config.toml
n_head = 7
n_kv_head = 1
head_dim = 32
d_mlp = 448
norm_place = "pre"
positions = "rope"
rope_fraction = 1.0
attn_scale = 0.177
parallel_block = false
init = "uniform"
init_std_o = 0.00757
init_std_up = 0.0321
beta2 = 0.95
schedule = "wsd"
Each number is 200 + 40 x the weight over the matrix's rms, rounded and kept within 0 to 999. Layers, rows and columns count from 0.

# layer 4 MLP down (transposed), 448x224, rms 0.108, rows 406-416, columns 0-223
179,224,246,214,162,132,241,198,218,192,218,232,194,233,242,176,202,231,183,217,250,144,182,175,200,173,258,215,259,189,208,191,136,115,230,203,189,206,206,248,155,196,257,196,195,173,201,209,122,217,256,227,136,192,172,209,181,217,267,258,203,220,151,144,189,244,153,183,248,237,224,203,108,166,193,215,248,253,186,211,214,265,219,259,246,225,212,273,267,288,201,235,235,230,263,263,184,254,247,154,207,182,226,201,156,250,222,202,208,210,163,142,232,224,237,196,131,203,141,164,164,222,227,106,195,235,173,157,196,136,226,203,175,238,231,234,233,190,173,239,238,273,162,192,180,144,143,223,211,247,320,155,140,195,288,225,235,232,234,203,251,240,178,168,130,175,206,165,232,226,159,191,247,225,202,275,170,274,223,253,221,198,215,172,164,192,241,265,157,197,179,240,227,115,131,199,197,183,161,250,212,178,222,213,253,202,182,156,180,198,276,160,180,157,160,267,150,246,244,128,263,147,132,202
224,277,201,192,213,221,137,183,230,188,165,170,162,222,249,246,145,212,136,175,257,126,188,188,203,171,199,227,235,193,281,180,214,222,202,185,227,190,216,247,200,190,120,260,128,178,181,236,165,205,183,238,190,214,207,249,238,160,192,197,205,250,212,243,179,175,177,202,219,185,168,152,218,288,244,147,236,210,134,226,254,237,124,159,197,186,156,127,143,220,166,184,256,193,177,153,198,263,177,217,255,207,171,221,194,155,172,142,190,163,175,201,176,199,191,146,173,179,237,305,148,162,285,182,155,263,193,234,218,184,208,233,221,141,149,188,152,237,219,146,277,194,222,194,169,217,177,185,175,158,211,250,197,258,204,98,162,200,227,219,184,212,172,150,185,201,278,197,254,176,151,170,212,194,192,187,246,184,167,106,157,243,139,161,188,276,258,204,247,192,213,230,200,248,220,171,192,224,203,239,249,194,105,231,212,152,288,160,152,152,188,228,269,185,218,141,196,232,179,163,176,196,110,233
224,162,187,253,238,222,192,175,85,241,180,173,189,219,209,252,177,139,216,245,172,246,235,248,212,273,172,211,173,307,185,137,216,138,191,188,238,145,208,165,246,241,164,227,246,149,181,211,150,203,270,243,242,252,136,293,208,175,154,201,195,186,192,152,112,183,111,138,178,195,201,253,130,173,239,156,244,172,198,235,153,175,254,161,193,199,218,203,270,283,227,226,188,227,242,165,193,303,230,187,244,168,191,134,215,274,262,162,191,188,285,211,209,172,180,161,312,190,208,161,166,250,222,211,204,284,141,164,233,208,195,220,176,184,197,195,193,144,174,169,274,242,168,177,182,264,238,257,249,194,158,228,214,227,205,233,224,224,185,185,163,138,247,239,219,168,109,295,225,184,270,225,293,169,194,235,200,172,149,213,169,157,178,172,179,177,176,236,156,158,185,140,234,191,262,173,192,188,196,202,200,204,281,206,119,283,167,192,158,182,115,134,199,208,128,230,220,213,273,204,171,223,228,181
225,211,152,185,173,231,180,169,236,176,267,184,247,251,221,226,242,234,217,164,292,201,184,266,172,176,244,141,195,175,153,217,184,197,218,171,165,209,215,216,229,210,214,175,147,210,136,121,184,182,245,183,160,241,152,178,188,254,171,250,211,200,195,203,208,229,215,149,229,121,244,252,197,233,226,200,151,187,113,176,107,209,226,162,142,251,185,236,199,217,184,172,217,207,201,210,157,197,109,220,158,248,224,211,229,235,165,174,206,209,168,208,184,195,193,181,215,267,166,220,146,190,234,201,243,190,157,157,160,212,310,253,235,147,222,228,206,160,180,173,265,200,253,145,100,198,229,208,219,206,180,96,261,229,225,219,146,236,236,250,277,155,245,244,239,191,201,218,187,214,233,247,216,244,126,186,203,164,233,192,285,159,191,293,169,154,238,195,256,168,208,203,201,188,219,228,225,208,163,137,209,157,197,199,199,147,208,197,144,156,264,142,160,310,144,204,212,152,166,166,197,191,198,186
163,288,206,213,178,181,237,168,269,161,161,199,184,175,242,231,225,240,149,228,217,198,215,241,200,201,255,203,206,237,233,200,180,165,217,156,172,199,234,219,228,243,224,215,182,192,71,174,215,206,259,217,215,145,262,195,157,194,192,259,191,158,177,167,148,241,189,221,85,143,166,237,213,250,127,146,211,177,155,165,163,211,183,230,173,218,163,241,256,219,232,195,136,239,254,198,207,218,167,180,187,176,168,208,268,138,181,192,144,188,200,188,232,170,214,245,213,255,207,192,226,262,285,190,225,226,202,142,109,168,218,164,142,183,215,208,176,194,246,164,186,220,263,260,205,239,185,223,275,115,182,163,167,163,198,216,242,178,206,184,203,241,191,195,217,133,230,173,148,227,218,105,238,214,211,231,282,181,192,226,179,150,169,258,212,187,221,199,197,197,262,194,234,129,116,229,226,194,176,230,193,257,229,149,203,208,180,152,213,215,261,200,236,188,247,155,188,228,155,164,280,160,206,223
232,107,211,233,196,207,251,220,224,199,278,235,270,250,206,125,236,149,241,224,152,172,249,175,218,193,255,192,216,266,201,209,187,164,175,233,208,260,154,228,191,214,235,257,104,129,246,181,205,237,248,180,118,197,242,189,171,162,202,181,153,242,164,226,239,195,205,271,238,215,144,176,147,236,191,220,315,162,185,108,254,148,208,175,198,173,179,207,201,198,276,148,163,198,191,216,262,196,227,236,223,180,201,245,181,135,213,202,199,167,188,286,117,229,226,166,219,198,196,217,180,224,180,212,121,235,188,198,248,156,189,268,237,245,182,189,192,147,168,226,192,141,255,146,150,203,225,142,237,273,198,136,214,154,174,224,204,174,273,214,149,180,239,233,201,216,208,236,196,230,166,215,116,215,218,225,136,173,174,181,246,211,216,199,186,226,218,183,170,250,155,223,194,194,247,234,172,203,226,140,214,183,229,202,231,136,196,204,129,165,191,124,224,232,259,210,180,231,203,204,257,168,247,190
161,184,170,181,178,174,133,186,175,152,179,214,161,179,179,231,237,192,97,111,176,160,225,205,244,200,181,168,208,147,242,165,142,198,222,232,200,156,207,197,180,209,204,198,159,197,170,129,198,143,243,246,163,227,215,246,184,257,195,190,175,167,196,177,262,205,257,235,174,179,163,117,182,158,240,229,234,239,215,182,185,137,302,205,174,204,146,202,184,206,147,195,176,176,189,210,201,143,243,153,255,201,208,249,254,123,239,176,227,218,162,247,214,201,286,162,136,216,190,210,209,126,103,247,168,199,117,222,233,152,256,166,226,199,180,259,173,202,163,233,193,207,213,213,224,200,112,232,161,202,186,192,231,252,221,176,203,199,161,222,192,158,261,241,257,226,203,219,135,160,156,114,154,212,226,225,240,246,173,176,223,108,229,202,169,170,192,162,225,104,176,215,209,196,238,210,209,184,180,121,193,230,157,126,201,146,220,240,195,252,258,219,196,226,208,206,210,217,224,128,225,199,187,243
161,211,183,324,206,143,323,204,232,214,186,281,166,89,139,287,250,160,182,239,258,245,141,155,141,178,211,219,219,207,250,224,232,107,197,219,164,163,291,154,240,168,161,234,203,170,179,211,210,200,151,232,202,171,193,225,223,210,237,190,198,217,163,251,168,177,189,220,234,179,128,169,231,224,201,192,269,155,187,188,245,196,157,273,214,223,175,193,202,184,285,182,204,224,187,138,153,189,204,184,247,195,184,205,214,199,198,164,159,181,217,243,208,199,244,247,228,192,174,243,223,186,224,261,185,257,233,252,194,231,188,201,208,225,235,198,179,197,202,234,218,188,241,166,157,191,162,236,176,137,311,216,106,217,249,233,203,216,240,224,281,186,264,141,103,237,172,321,269,164,215,262,277,188,205,223,249,184,223,200,167,198,162,240,199,205,239,218,201,272,230,155,250,269,141,155,154,196,156,247,198,166,164,205,200,201,184,127,208,122,181,225,253,171,251,232,239,222,189,210,241,190,226,189
212,247,203,243,244,249,281,214,198,230,158,232,151,319,177,161,172,187,259,201,236,227,236,210,195,82,171,87,195,190,176,190,192,223,191,181,189,151,151,143,182,230,195,203,145,96,169,139,126,252,210,251,158,230,91,163,114,159,200,174,244,223,182,232,187,126,207,211,150,179,187,263,202,200,192,123,192,239,247,169,198,165,283,183,184,245,205,256,171,179,216,176,97,192,183,175,183,163,182,181,205,195,175,180,286,218,223,109,237,215,210,188,196,186,219,169,279,199,216,205,168,250,218,167,265,194,193,188,218,232,192,201,228,193,224,186,187,198,177,199,264,258,189,162,157,163,204,180,213,272,177,153,129,157,232,261,206,139,216,187,257,217,208,222,211,152,235,247,164,142,225,136,118,251,175,152,233,243,176,187,203,191,150,220,165,230,278,153,214,154,186,177,267,213,222,254,268,205,201,165,197,214,222,183,264,154,208,159,171,166,202,184,284,232,165,195,179,243,189,199,277,198,171,225
208,192,225,178,178,221,198,191,133,174,222,153,211,253,175,175,157,224,174,198,202,224,279,184,173,229,219,168,237,244,142,243,174,172,270,178,151,187,277,205,139,158,206,171,153,236,187,183,214,156,186,248,196,224,134,176,196,250,182,178,243,240,238,139,274,238,173,150,118,293,256,196,199,201,182,122,149,167,202,241,206,183,78,161,200,224,167,117,195,177,219,115,325,104,193,287,134,163,198,190,196,241,190,116,203,169,205,141,210,167,210,133,216,196,164,151,169,261,184,220,205,153,235,248,142,204,277,154,270,170,198,218,195,191,148,200,204,235,199,260,220,165,163,219,140,138,224,203,239,257,186,183,220,160,223,233,160,243,208,251,208,251,196,234,179,252,156,175,206,231,180,215,302,195,196,192,253,234,205,184,197,140,277,184,187,224,149,212,161,232,198,195,193,180,164,156,204,221,152,194,219,178,207,198,224,189,192,190,270,183,165,235,170,128,125,196,193,241,216,210,184,200,218,171
242,169,204,220,173,189,192,194,225,246,137,230,194,124,198,126,284,138,134,201,218,227,263,165,180,130,257,190,133,218,245,219,226,201,183,155,175,249,227,188,179,179,150,220,171,91,248,165,256,243,227,172,217,172,245,239,198,246,234,170,165,207,251,204,250,242,156,254,225,199,211,114,200,178,218,236,199,155,272,204,170,159,219,164,194,181,230,192,171,201,190,219,144,201,206,205,177,180,111,137,122,243,248,166,234,240,141,229,191,139,225,198,130,245,166,275,129,164,161,266,162,230,187,195,212,238,189,235,165,227,228,162,244,199,114,181,165,169,186,139,232,187,214,176,264,205,211,175,173,177,255,174,162,207,186,160,173,233,182,180,202,251,85,201,192,192,174,153,248,147,217,182,156,177,216,198,105,145,177,310,190,227,285,203,136,115,308,216,164,261,147,166,132,172,311,265,246,226,174,225,278,202,205,180,257,272,113,286,164,234,128,170,174,226,226,189,179,270,141,163,156,243,201,249
# layer 4 MLP gate, 448x224, rms 0.116, rows 407-416, columns 0-223
222,220,226,187,231,139,251,138,125,214,256,201,214,254,192,156,212,217,179,204,206,218,218,182,110,235,198,154,228,153,117,219,214,136,226,197,215,135,219,162,232,238,204,204,212,204,188,167,202,212,232,199,141,173,188,162,211,154,201,247,147,200,204,149,202,185,195,193,169,220,181,170,165,112,263,175,246,212,193,201,152,178,209,200,223,177,218,212,196,207,230,274,288,154,226,287,272,136,220,135,231,151,188,224,144,187,165,134,220,146,234,145,217,234,161,213,174,128,244,215,193,246,220,120,229,250,165,282,228,168,249,284,190,213,298,204,241,250,162,174,171,272,227,265,188,181,207,194,195,185,143,176,212,244,216,196,173,205,177,183,209,205,238,180,239,184,187,94,174,237,253,153,244,228,249,204,136,211,214,243,171,228,147,183,230,224,278,220,197,190,188,177,194,174,192,163,246,218,283,210,166,215,202,185,224,213,176,210,272,270,236,205,180,188,240,204,190,257,177,225,220,142,222,292
220,237,190,215,160,214,303,186,220,147,174,235,153,187,172,155,192,214,182,214,248,270,250,195,188,206,212,261,194,247,145,136,157,216,166,206,229,165,176,234,185,213,152,227,195,188,240,178,177,147,248,317,224,173,317,199,268,218,206,104,221,184,224,209,179,198,188,197,280,203,211,250,137,188,222,260,175,189,182,250,213,180,129,241,223,130,235,194,133,259,250,240,261,126,265,147,168,244,295,224,158,186,182,156,116,184,150,246,129,216,234,188,258,207,146,232,269,234,171,135,150,232,192,196,188,221,191,207,165,193,217,217,184,247,154,225,206,172,207,163,165,166,235,201,250,169,224,277,315,190,206,251,187,255,194,232,221,296,141,166,147,132,220,116,216,258,260,187,192,167,198,215,175,220,213,117,223,222,244,206,190,166,164,181,139,152,120,217,166,222,198,214,238,193,205,199,239,171,134,213,209,203,260,207,191,151,156,148,210,263,321,157,192,227,178,216,264,153,215,210,197,123,289,204
237,142,243,213,140,191,241,168,208,273,205,212,231,177,205,200,187,203,173,179,144,263,228,213,178,140,164,222,214,221,153,172,164,193,150,283,177,168,174,176,94,140,278,171,211,246,245,163,189,271,211,164,208,242,203,122,174,173,254,124,159,230,195,151,177,195,233,187,227,221,228,231,174,163,230,215,153,167,244,142,196,145,188,261,204,189,162,255,223,160,279,252,174,180,225,146,174,180,244,163,227,185,199,211,176,191,177,126,205,119,273,207,204,167,195,171,169,146,218,233,262,210,191,236,240,195,202,227,258,201,167,156,231,171,136,232,187,200,144,251,157,202,232,211,249,186,213,202,223,204,227,156,148,241,196,225,236,181,161,185,217,267,163,139,260,185,123,185,156,85,228,140,227,173,171,189,179,188,176,238,181,177,147,172,230,174,218,199,223,173,100,211,229,168,169,225,247,216,213,194,183,227,134,235,231,166,246,230,251,184,204,221,246,213,204,258,175,295,207,186,260,165,241,190
175,189,170,180,246,209,285,263,168,194,190,154,175,261,203,217,210,214,180,187,158,134,174,175,246,194,166,210,218,213,202,212,201,223,174,185,186,282,232,195,239,230,121,242,152,219,168,124,154,194,266,173,186,110,178,246,146,241,172,182,339,180,200,241,239,208,103,217,225,164,166,218,160,210,221,272,199,198,206,273,254,127,241,182,258,270,179,164,161,201,175,148,214,177,173,249,187,180,162,173,159,139,223,212,176,187,280,169,270,222,234,223,221,269,175,233,275,143,221,217,197,201,166,187,228,210,171,251,254,210,205,136,199,165,238,165,239,225,223,103,172,180,187,172,259,204,169,174,221,220,197,143,219,208,259,214,145,192,180,164,174,121,195,165,202,200,111,240,222,168,212,206,170,214,215,237,149,213,147,255,186,199,177,198,181,224,229,152,194,196,129,282,170,194,204,175,247,199,206,159,200,184,176,232,210,205,229,151,142,156,152,220,216,178,242,284,173,205,169,218,229,177,227,87
154,163,250,145,182,282,160,162,184,169,197,199,181,236,211,211,213,214,157,225,167,259,197,181,248,161,208,138,211,211,196,165,219,214,191,179,164,258,146,207,201,250,223,202,204,186,153,203,179,270,236,182,188,211,223,228,213,168,205,123,256,248,266,238,203,217,221,222,164,191,245,182,169,168,222,181,229,168,169,229,202,212,193,206,189,262,276,216,249,193,143,168,221,185,208,210,169,177,246,220,202,203,191,206,256,143,250,218,234,216,189,150,229,270,261,286,212,176,166,109,193,197,177,169,202,262,143,177,221,166,219,216,242,177,156,175,180,193,157,232,208,197,180,189,173,255,290,205,180,145,243,135,187,225,201,202,156,211,129,197,163,214,224,200,232,154,227,188,180,207,285,225,216,133,129,188,233,200,180,185,200,197,135,219,255,233,132,138,181,196,186,219,133,163,168,162,208,182,210,122,233,279,197,184,157,203,241,215,165,215,182,204,199,219,264,172,151,220,216,135,159,212,161,269
215,207,151,221,272,268,192,196,226,226,222,250,172,233,169,187,154,196,172,148,222,224,217,179,180,174,188,214,199,190,205,194,225,214,181,227,234,207,138,250,202,151,227,190,281,208,253,176,200,173,179,220,165,207,203,186,193,172,258,199,216,116,208,173,176,173,232,240,241,161,243,259,281,188,249,200,136,194,117,202,134,206,203,106,156,173,190,266,191,231,185,184,191,218,210,206,230,103,159,186,216,202,190,237,231,216,210,196,201,229,147,201,259,165,214,182,137,225,247,133,187,241,168,237,105,205,222,155,235,183,199,197,165,138,162,198,141,215,158,244,213,185,197,241,265,203,168,243,153,215,220,271,160,231,228,133,219,174,204,230,147,155,194,187,205,216,179,195,222,116,218,148,281,168,250,192,201,196,203,137,237,245,242,137,156,184,195,149,251,202,140,220,181,132,179,286,184,189,234,182,251,218,297,151,153,208,215,160,178,191,165,177,171,241,186,308,145,256,189,204,238,260,244,212
139,184,186,191,160,199,159,236,189,230,239,190,251,211,202,227,221,127,174,171,151,200,211,262,135,90,183,216,179,170,144,199,138,157,227,270,165,306,106,251,231,230,200,268,169,131,232,213,214,174,179,218,236,161,145,158,193,182,231,196,227,205,262,213,285,189,196,140,237,208,162,213,149,162,251,132,161,276,174,187,239,191,243,175,181,290,161,185,207,136,239,240,149,226,244,263,203,193,185,204,255,298,265,204,208,154,146,291,92,182,182,150,179,216,224,185,217,180,238,229,190,191,174,186,175,241,138,160,221,176,188,239,175,197,223,225,280,183,208,193,182,229,260,160,162,171,167,144,200,200,210,244,164,196,218,182,159,286,168,210,174,203,228,140,170,155,178,222,174,145,212,182,257,272,255,138,171,201,189,209,280,219,199,184,205,170,185,158,153,198,219,188,237,169,181,128,241,214,191,216,189,184,194,197,170,203,180,127,239,223,160,251,191,224,168,186,195,176,185,177,179,187,212,179
197,272,171,152,230,209,193,142,231,168,180,224,123,204,285,254,203,158,281,187,191,162,216,218,116,231,308,104,192,210,184,207,230,133,114,277,166,177,190,177,237,222,151,193,194,198,128,180,223,242,239,204,251,218,218,217,225,201,195,157,214,256,208,190,160,230,186,201,154,195,245,182,206,206,208,228,183,185,171,189,197,172,287,202,125,135,130,210,195,211,140,106,161,221,260,104,170,192,208,227,183,134,159,208,292,258,180,129,307,180,169,190,284,160,220,207,194,213,253,220,228,222,144,160,251,273,174,188,154,208,213,132,228,264,159,237,153,204,230,196,248,184,216,209,219,142,165,292,224,257,256,133,168,201,194,186,143,267,188,223,245,236,234,177,203,188,261,232,207,154,241,223,93,234,164,205,219,229,195,178,170,245,174,133,213,291,165,169,184,211,210,157,200,175,137,85,190,232,203,144,173,176,207,163,122,164,174,118,93,193,289,222,196,221,235,187,163,231,259,163,212,199,254,186
248,131,200,321,161,207,169,195,164,156,207,225,235,201,161,197,237,178,199,210,146,282,207,183,148,179,254,230,167,174,173,157,199,175,160,156,262,246,199,182,186,208,178,271,228,170,271,165,199,211,141,163,234,219,272,245,201,258,245,221,245,161,222,143,148,212,231,230,205,305,253,228,209,227,195,243,157,207,181,204,272,164,250,160,224,233,171,159,194,182,160,204,218,190,165,239,147,162,163,238,227,201,171,213,163,218,165,130,207,273,198,151,199,205,160,226,245,211,162,193,229,257,260,263,191,179,249,278,263,191,214,268,162,229,129,238,239,204,148,231,226,199,213,225,148,190,165,199,202,222,208,179,210,142,177,189,229,95,229,156,214,228,146,250,233,133,188,205,227,154,254,158,217,234,213,292,197,181,218,154,239,186,224,229,160,229,227,225,199,210,168,174,208,164,222,206,201,200,197,220,228,254,249,186,203,216,140,180,197,97,191,209,134,156,219,150,159,237,172,185,226,237,197,242
124,202,156,189,190,166,246,213,104,208,228,216,138,192,183,172,254,213,200,223,273,198,190,194,242,194,169,216,234,264,194,199,152,212,214,233,246,211,122,158,256,208,229,189,202,189,163,258,188,234,167,221,166,214,258,151,234,276,200,144,191,220,227,187,216,153,183,158,254,183,226,215,241,148,162,239,240,228,252,233,252,158,219,255,145,201,96,210,174,227,154,209,168,133,141,114,219,175,247,256,183,215,196,164,163,257,299,222,228,197,201,162,249,236,225,277,258,168,208,163,197,239,203,135,185,217,157,193,144,135,183,206,174,204,127,254,143,290,158,210,191,148,180,188,227,190,218,255,288,166,203,165,159,120,227,185,249,188,197,178,172,230,209,196,182,130,233,255,132,138,159,182,210,176,229,248,267,235,162,181,163,166,150,184,136,222,192,211,177,202,218,232,175,213,236,199,199,177,272,178,223,233,162,205,251,233,156,173,202,231,264,171,192,169,195,277,175,166,160,217,223,235,174,211
# layer 4 MLP up, 448x224, rms 0.114, rows 407-416, columns 0-223
246,195,198,158,206,205,127,164,183,211,177,169,240,238,182,194,201,181,171,188,192,209,198,179,109,207,173,145,157,195,211,200,205,192,191,195,171,207,208,180,206,221,193,195,160,258,162,171,194,92,205,248,225,177,152,271,147,156,158,217,263,231,157,193,222,153,209,152,238,185,167,180,170,188,231,177,187,234,167,236,179,186,249,251,186,164,205,248,164,199,259,178,178,187,199,225,248,188,193,160,225,194,124,200,160,169,147,199,198,137,132,141,192,162,203,225,199,186,255,249,169,140,215,123,91,231,219,243,205,190,201,203,217,191,215,198,230,223,203,134,161,196,175,232,236,232,164,212,202,105,231,210,243,192,182,237,201,267,290,214,166,229,248,165,215,258,179,154,190,153,220,147,214,300,196,177,216,192,256,162,191,148,200,169,149,252,209,305,210,248,215,152,245,298,176,238,248,199,207,210,213,231,207,229,231,167,157,279,242,217,182,198,206,176,253,174,181,184,185,166,259,149,170,235
272,195,217,219,207,227,260,239,242,213,168,265,230,191,154,153,193,143,152,316,235,236,194,168,199,154,189,192,190,267,186,184,183,177,135,214,290,242,255,207,138,137,224,229,186,222,194,250,224,178,170,250,127,190,299,183,211,238,146,141,183,194,247,284,227,167,120,187,156,194,209,233,187,236,223,186,183,234,137,154,275,217,128,234,222,165,159,233,202,264,221,206,229,201,170,140,184,167,183,266,201,207,211,291,210,177,170,263,220,130,232,198,273,210,211,228,260,165,206,284,192,188,203,289,221,243,218,219,249,241,211,164,160,244,227,268,192,200,196,181,192,200,182,157,201,167,210,249,309,243,160,174,158,163,190,246,150,226,242,245,186,133,225,266,248,248,217,188,221,241,210,266,210,164,204,188,249,191,145,248,246,171,211,194,306,203,210,222,236,204,245,202,200,180,325,179,192,204,226,211,189,178,197,192,141,176,193,167,198,192,226,196,229,239,194,262,199,154,185,193,177,195,230,191
241,230,194,204,204,272,171,292,186,173,213,201,192,164,222,263,210,209,255,262,250,199,210,271,204,201,271,151,144,104,176,152,153,279,223,212,198,166,191,171,247,124,204,227,209,268,174,163,248,152,221,163,178,188,180,241,198,241,190,196,167,190,190,234,157,203,148,165,180,180,222,183,188,195,285,173,216,228,154,243,104,203,244,159,191,183,204,130,163,257,166,191,155,247,223,265,196,215,182,198,217,233,206,221,260,208,262,175,211,182,190,216,212,209,142,199,222,156,187,225,186,236,251,192,208,195,155,266,233,146,250,230,173,211,307,215,221,145,191,200,195,189,259,203,212,186,226,225,171,112,225,134,244,234,229,252,194,224,201,222,259,158,194,174,173,215,185,154,215,208,187,242,185,246,114,166,250,209,248,233,310,136,175,196,149,264,214,213,222,199,244,242,235,166,205,291,223,246,195,204,247,189,267,267,217,109,188,251,156,156,200,170,164,198,198,246,265,128,193,157,73,197,204,203
202,187,180,208,198,270,169,162,191,196,127,227,157,132,190,225,228,149,145,259,266,212,254,215,181,227,132,178,140,254,220,143,227,221,245,158,134,212,125,192,149,221,159,224,245,217,269,218,221,275,118,155,209,222,163,182,244,178,288,188,191,216,201,196,245,167,197,212,223,190,198,183,223,173,223,223,218,201,181,252,181,131,177,243,215,232,217,202,197,195,231,271,230,252,206,200,192,185,148,222,219,222,143,188,205,203,200,205,189,257,126,145,259,157,295,244,200,205,224,164,236,208,278,167,186,215,158,205,137,154,197,237,175,135,195,225,215,241,195,276,217,208,234,222,215,200,222,177,174,271,165,159,223,244,163,258,220,196,241,235,245,194,275,233,180,246,206,207,148,135,168,182,221,233,165,157,179,177,211,165,246,169,220,116,189,160,163,256,213,226,234,167,140,226,219,174,197,181,156,227,161,169,213,202,195,215,192,193,243,230,213,215,184,233,199,156,213,150,157,189,249,179,204,198
264,176,253,133,209,205,162,177,188,152,150,151,203,163,122,167,205,246,194,212,258,264,193,200,256,138,202,222,184,153,220,191,190,197,167,228,153,187,211,237,177,184,214,209,222,216,138,226,207,244,201,183,209,215,182,233,214,203,203,196,228,175,255,254,231,241,200,151,208,159,224,243,198,121,217,208,110,239,134,264,212,216,241,227,194,234,247,139,168,207,141,256,200,238,205,247,137,168,152,208,171,178,218,215,249,236,186,223,154,168,199,183,204,183,206,224,241,172,180,134,214,212,212,162,206,227,152,175,134,207,211,302,255,165,177,176,236,169,183,174,200,193,161,302,172,265,229,200,182,127,204,256,172,271,246,198,191,241,183,195,182,244,195,201,211,214,216,172,201,200,176,230,220,217,202,170,279,157,216,182,185,177,167,185,253,178,154,193,245,178,212,208,151,193,187,209,199,181,200,223,216,177,146,205,203,171,218,239,237,234,263,336,225,174,174,178,298,224,200,134,250,182,168,115
245,186,228,185,182,224,235,258,223,229,159,198,276,223,209,176,175,186,189,151,234,167,152,183,219,159,222,171,223,121,164,246,177,194,209,201,168,226,173,167,218,181,187,208,128,178,227,181,186,196,236,243,150,233,230,213,245,185,200,170,222,226,219,171,243,217,208,253,198,182,258,192,162,201,259,273,165,211,177,146,125,250,248,249,206,173,238,222,269,217,194,216,207,196,185,199,195,157,261,182,197,162,152,295,266,143,255,227,196,181,148,252,169,147,148,211,161,218,251,173,195,206,186,213,181,167,244,178,254,128,168,159,164,153,139,116,140,190,134,196,263,236,282,226,230,201,162,134,195,202,182,199,183,209,171,152,202,213,204,246,252,168,164,232,199,173,126,171,142,213,243,197,205,209,223,136,241,158,188,212,252,252,251,171,284,199,191,199,221,168,209,159,158,141,235,224,253,245,164,198,177,191,194,176,199,164,184,176,240,223,204,189,206,231,257,286,236,170,189,283,171,156,186,255
261,197,199,203,270,171,222,205,159,147,197,268,212,301,229,226,202,240,190,205,210,210,221,169,168,283,200,272,211,134,205,224,266,261,183,256,221,186,196,285,250,232,146,122,190,159,255,197,175,178,205,258,168,158,238,284,245,265,212,206,140,144,103,149,200,257,210,205,227,212,234,122,206,175,116,268,182,222,176,193,148,184,134,218,132,206,148,246,194,212,272,225,219,179,106,193,208,187,157,169,179,209,181,299,221,212,286,159,225,218,171,236,210,202,149,263,163,183,179,182,177,171,182,172,187,192,168,200,227,94,192,166,191,195,237,199,193,236,188,183,207,193,134,254,212,232,249,268,243,211,192,184,208,238,228,287,285,159,188,184,187,205,151,252,200,198,227,213,266,215,240,189,136,79,227,192,220,158,214,235,211,212,173,226,198,192,191,197,215,174,119,205,181,269,263,180,165,153,206,177,211,210,203,196,176,125,190,280,149,184,210,169,180,179,124,161,262,224,221,243,234,215,200,154
241,295,216,206,227,201,161,279,176,217,268,151,321,224,217,186,234,213,187,247,233,315,221,203,145,258,260,224,159,262,188,260,261,227,272,162,130,200,207,259,155,121,237,170,154,289,213,161,165,218,212,198,183,163,210,144,181,248,232,321,160,188,181,194,168,258,202,113,247,255,199,159,169,209,131,178,246,195,224,191,237,209,164,176,154,191,263,160,133,248,245,173,250,233,228,204,216,129,285,176,152,118,264,189,227,200,126,190,179,176,193,176,253,203,179,170,241,187,142,147,220,229,189,216,171,203,237,179,242,214,132,224,179,158,187,197,164,300,193,171,174,195,247,161,226,256,156,169,230,174,164,164,248,197,177,175,199,226,191,250,192,119,158,249,300,220,232,211,154,138,235,143,310,185,277,249,214,172,189,194,151,227,193,223,153,205,144,177,193,234,205,184,178,175,153,244,232,243,215,206,138,260,171,233,201,170,278,214,208,213,213,109,178,70,211,224,154,203,205,213,152,141,129,126
187,145,178,222,196,213,140,209,177,193,233,215,195,176,226,158,158,207,167,174,161,212,188,222,226,254,183,206,168,180,201,182,253,217,97,186,241,182,232,182,161,271,189,208,264,164,253,187,197,263,100,161,224,227,188,151,191,204,322,196,154,188,155,223,184,222,279,184,201,148,223,256,271,202,177,272,186,197,296,149,199,181,292,151,205,182,189,249,257,181,179,217,180,210,212,199,208,238,181,220,232,212,200,154,188,164,204,213,196,259,315,237,186,233,170,98,177,202,202,152,171,197,257,192,225,216,262,148,206,196,226,153,223,205,227,243,176,144,134,191,289,134,186,254,229,206,155,114,178,189,177,194,238,262,193,141,218,118,201,160,272,148,168,215,255,266,251,206,170,185,236,276,140,155,278,286,229,188,156,117,187,220,188,177,275,227,173,239,184,146,230,196,133,258,212,237,235,212,176,182,209,186,214,146,185,196,227,172,263,122,255,215,161,165,197,215,209,160,194,172,190,280,172,249
215,180,184,202,237,254,112,148,252,205,175,160,250,150,218,228,180,154,248,226,165,154,164,199,197,146,235,158,255,184,180,267,229,198,100,230,162,142,248,258,172,167,171,193,177,265,187,133,102,256,170,258,242,164,149,225,103,200,232,215,233,188,160,199,172,194,198,211,224,188,247,184,204,222,154,177,216,202,162,190,94,264,264,142,239,161,215,222,175,196,241,190,232,246,198,178,110,185,194,158,206,241,199,234,258,124,145,191,247,183,163,172,172,150,210,190,208,122,195,180,224,262,280,199,218,166,264,227,247,244,179,200,198,156,268,206,256,153,129,223,188,177,231,224,296,216,158,144,90,205,170,237,259,223,209,201,201,183,249,218,214,212,204,179,187,249,187,158,201,156,288,232,211,159,90,181,219,152,194,264,187,191,212,240,235,206,174,183,149,187,246,125,231,194,199,194,248,188,169,235,161,163,146,229,129,196,203,249,260,206,176,227,191,240,197,160,230,158,276,158,160,148,182,210